Part of a small language model's weights: MLP 1536 GELU, attention and MLP in parallel.
Each number is 500 + 25 x the weight over the matrix's rms, rounded and kept within 0 to 999. Layers, rows and columns count from 0. Numbers have three digits each.

# layer 9 attention key, 384x384, rms 0.0489, rows 197-207, columns 128-255
481487525469491472523495542514493517491515516503518494493510496491505497535490458515519493467535506528514527502519524477498497504470484473501461505515502489496536471478482546501504458511476514497491509478518509511505492482494491502487537523490478496502488517520498539506486513497519499480499538513528521482470491518508480475447520487497516495501517499483512494520486515490502464533500
509515432548455513482570477529542484514414527529506524513538523503487546533477482506467519529486511486503493518497493503501447540455522476520525501501522481495498523511525592480508483560481518553489428502536513520457497474459466549458525502492534521485471497458473488476508505477449490489490527549511507473465519486504488472440542447423487547529495490511554522468448503535482462488485
531508500491481490457521483490493511516492485519554446533539450526477499440509515478512478544464498423491498542483512510489498494519549491538549486453500516453512481533517527453519513507490458515485480476526479482512516475486469519455510529455507535511523502475518527452495502470496558475442532533485497498467537467515494533530508479507516484528406498485445474471485483508479494522532
522505478514474533482508474507518470474508512515509516481497518526531528510492483500497505479464514493480499499492542518505469551515503478492541476484484503509475496543513511506536510571472542525482445515524484477426514487457508526476486519491528499507519482418472505472519530532482532494483491538476508551470537479507513498483497462448510514478497526515514497452498491538499495507492
473522495479494481537436514485535489460605522470511480472513520484546504523479483492518493390486507560532502496487506502469485486502491492491517536503539497536531485497472482502512483487494517490446523532472480510487484522503554509473524489506463535482497494528488494551493550519477485482525454478520522496496468533473517405409499514501524520475520521478516481493520569521539481531464
518522510499514474487471473529525477499485476454494473496517524437498476494504522468490518491496453497492449571530498498460506491479497523468557490478494496497504467517515448497496518489527453512494470482494478509539484501546476506490437487503505532501502479500501516466494554529492507494501512519492501497540500497544516486495506463529511522498491483465516497481486527492496515467489
500491502496482494507540495456503521482519515466463533526498505517534536501491504468480463478477519483500542474533425481483492464542450485505533497434486496502505518489529535499467469492481514454505471540513510515512518492508514444452509464507505482545492506513446470482511545473536492503517482529515581560476501496503504492446558484509498490493440510495506504500457530438459528494518
479483476532539456501510495511503536503539481519518474528476545517522509493494450522516477528513519503505524520538481458506517496519487535493497522476506498558494501519484488512446537460515485523462566511507515516530479548531538501532523452544520504510464512479497461507518512567447524472493456502520476484529489539497507499546435463472466501503461499509514466461523512485544524508477
480498511497529494509522474455480490465497521544466483522523500497523531435495487487467530450493510501489546472469501451505554533533550519513540560497541575507506464490523480497532528502510522536499527522482502504535526475521527527514464490460507479514571477524499492492492535518491530469510481475468509461521507467525487539522525514457516478491490531533465488530497533441511523481519
480466499525500544501500482530513507493520475502503499509465506482516470480462528493511503537568454485508525526502501496483525477451475522465483468535481498519505500503428523510468477471520482555450515479536507507509490500473558462542472536490492438488512516502479531475512472556491522494492482450494513505532489469532504504453503485507468489518565488532478493559497508503514528490468
545509511502498509456492479456469506520491519472493488528473475503522521463502466454509487545455487501508523481501511503450488504471502499511557521519543507474526482476533473490529500478518462526478466486560550501471500527534508523482536503498522491484537497470476505512432475501566485517512514482489496522490466444480515418460530503492498516498519501465483512468494487534487531468490
# layer 9 attention query, 384x384, rms 0.0495, rows 198-208, columns 128-255
560509498457498513492454532519476509502488505488471519489490509480476467498502451489502519510460446520495477487549472460537548493450519478492541456503516521526457478481504438463515546450489478489487527498495525484502467490498478456502487494502526480495508463474455488501486531528568500555538495511502605487496484527505495519502509497482536501494497510504486461501514529481508508474514
504495460464530507507523531480494491489489486511484505481505533492502456497501448539457495461502495493483466558503519487506538473480473516475509514483497546492518469519484497489499505486467458485479513468503535538490464473478558534501473495479518528520520502505482507520505481485528478529485504512455533537487497521472485493521474492524507526462487504507507506519513487498493499478528
425500496490540518484579480494534516492515518530510470521498514507533494457466558484490519471522506466531504524490529555493489458537444501479489522483494466488483536507492517524511486516517538498493501455515509518543492502455547539511491479523522540538534520527541532491481568453467478485479494489447417510514519466487490448526514470527485530518477460520517530476484486502471526522488
538508513513465506492470509504489502514477501520496518516511520522481472486472484510505472490515511505499487496510503495470543496467482526509514480474457529477470538483508446526495537490481495533506508467475478497496483504474468492520498480499554489507504525455485488487469514525555538505493525490466533460483516498480499499530499452544524516525490539482514452467544507498479479485490
496511486515522492539472501503499491488421465499523506527449474517465494508504500480488509501502496483502504496546469534503513496492509510512510488463490483491551491492552528511495478519493547471505467482507475490495480496461519487501490454474469539520505522492508556520504479475487522516493481504537500485518477487569504497478526519499497514545506539533471487534488542472522491479514
512496507521491538484525524497507462519495512529452499523469509542518522460483513501492473468484482484546474502498479473531511502482490502524505511505479474488524468533500514481472507511512547487479486552494568507453469514526498468493532500498502470522484503537493454492499495502503493517462480453557493530474541561459501483528512538472540515487523533499443490519473472505517517499530
522533474523521527495500456510504511496503522501474517504524491477551532478476471497501487507470490465491466496473494506526522522511520538530499508532485514502458470487501576534451525489478476502500457500482507495472474528502492498520497517455455513473522481472496501510532512519493473489461480541486519481513571511463518489510472500470521513481519528497514533477481514481506516545470
448473522480503481539492518499512508497485480503490479521511494527536477525536505543507476500460510520531500467524500536531505498527453496543473518533528480498552464490525513558533491521502534458571500513494481554502508470534504506507504567526491485482571436482493498526495477513516464531510437518510495495492482488519528499481558589527481554541500485512481472534537450517500514515484
510527467497510487501474465541544508468446513512526519440507446501509517532505470490506485506516514478518499536513500493449519508485563510493448517468497504493489513513514496503524536488508485468454458518469545490450513501474490486516508504473454501508467486507476509482458484539518533563500483491494510511499497507474522507479482508468473490526494514506533486502509566522488501500525
512518524521508484500477492496491533546487518481514511480511504481468515561528489499491409523511461488499527490451488500515517449488485515508540490504487516471535484524510536473484435517492434490513509515499498446527493490503495497466492484504552434525519502512481524502483467500525522517499494509470518493521512503492452501496482544512495497533505430502470462499492429522523508524530
475518478527481527510503513492480503525503496496508498581505505475473487535466506506468518500509515511517469457479451540474525468494445514531499490455455478538506529506489465473488523543483465499508533428517530464502461501511483445505510495482487459510495503498511470497491480517457490518460514480488434508508470475510494535476519509470538489507458513434487447495522522492457475503489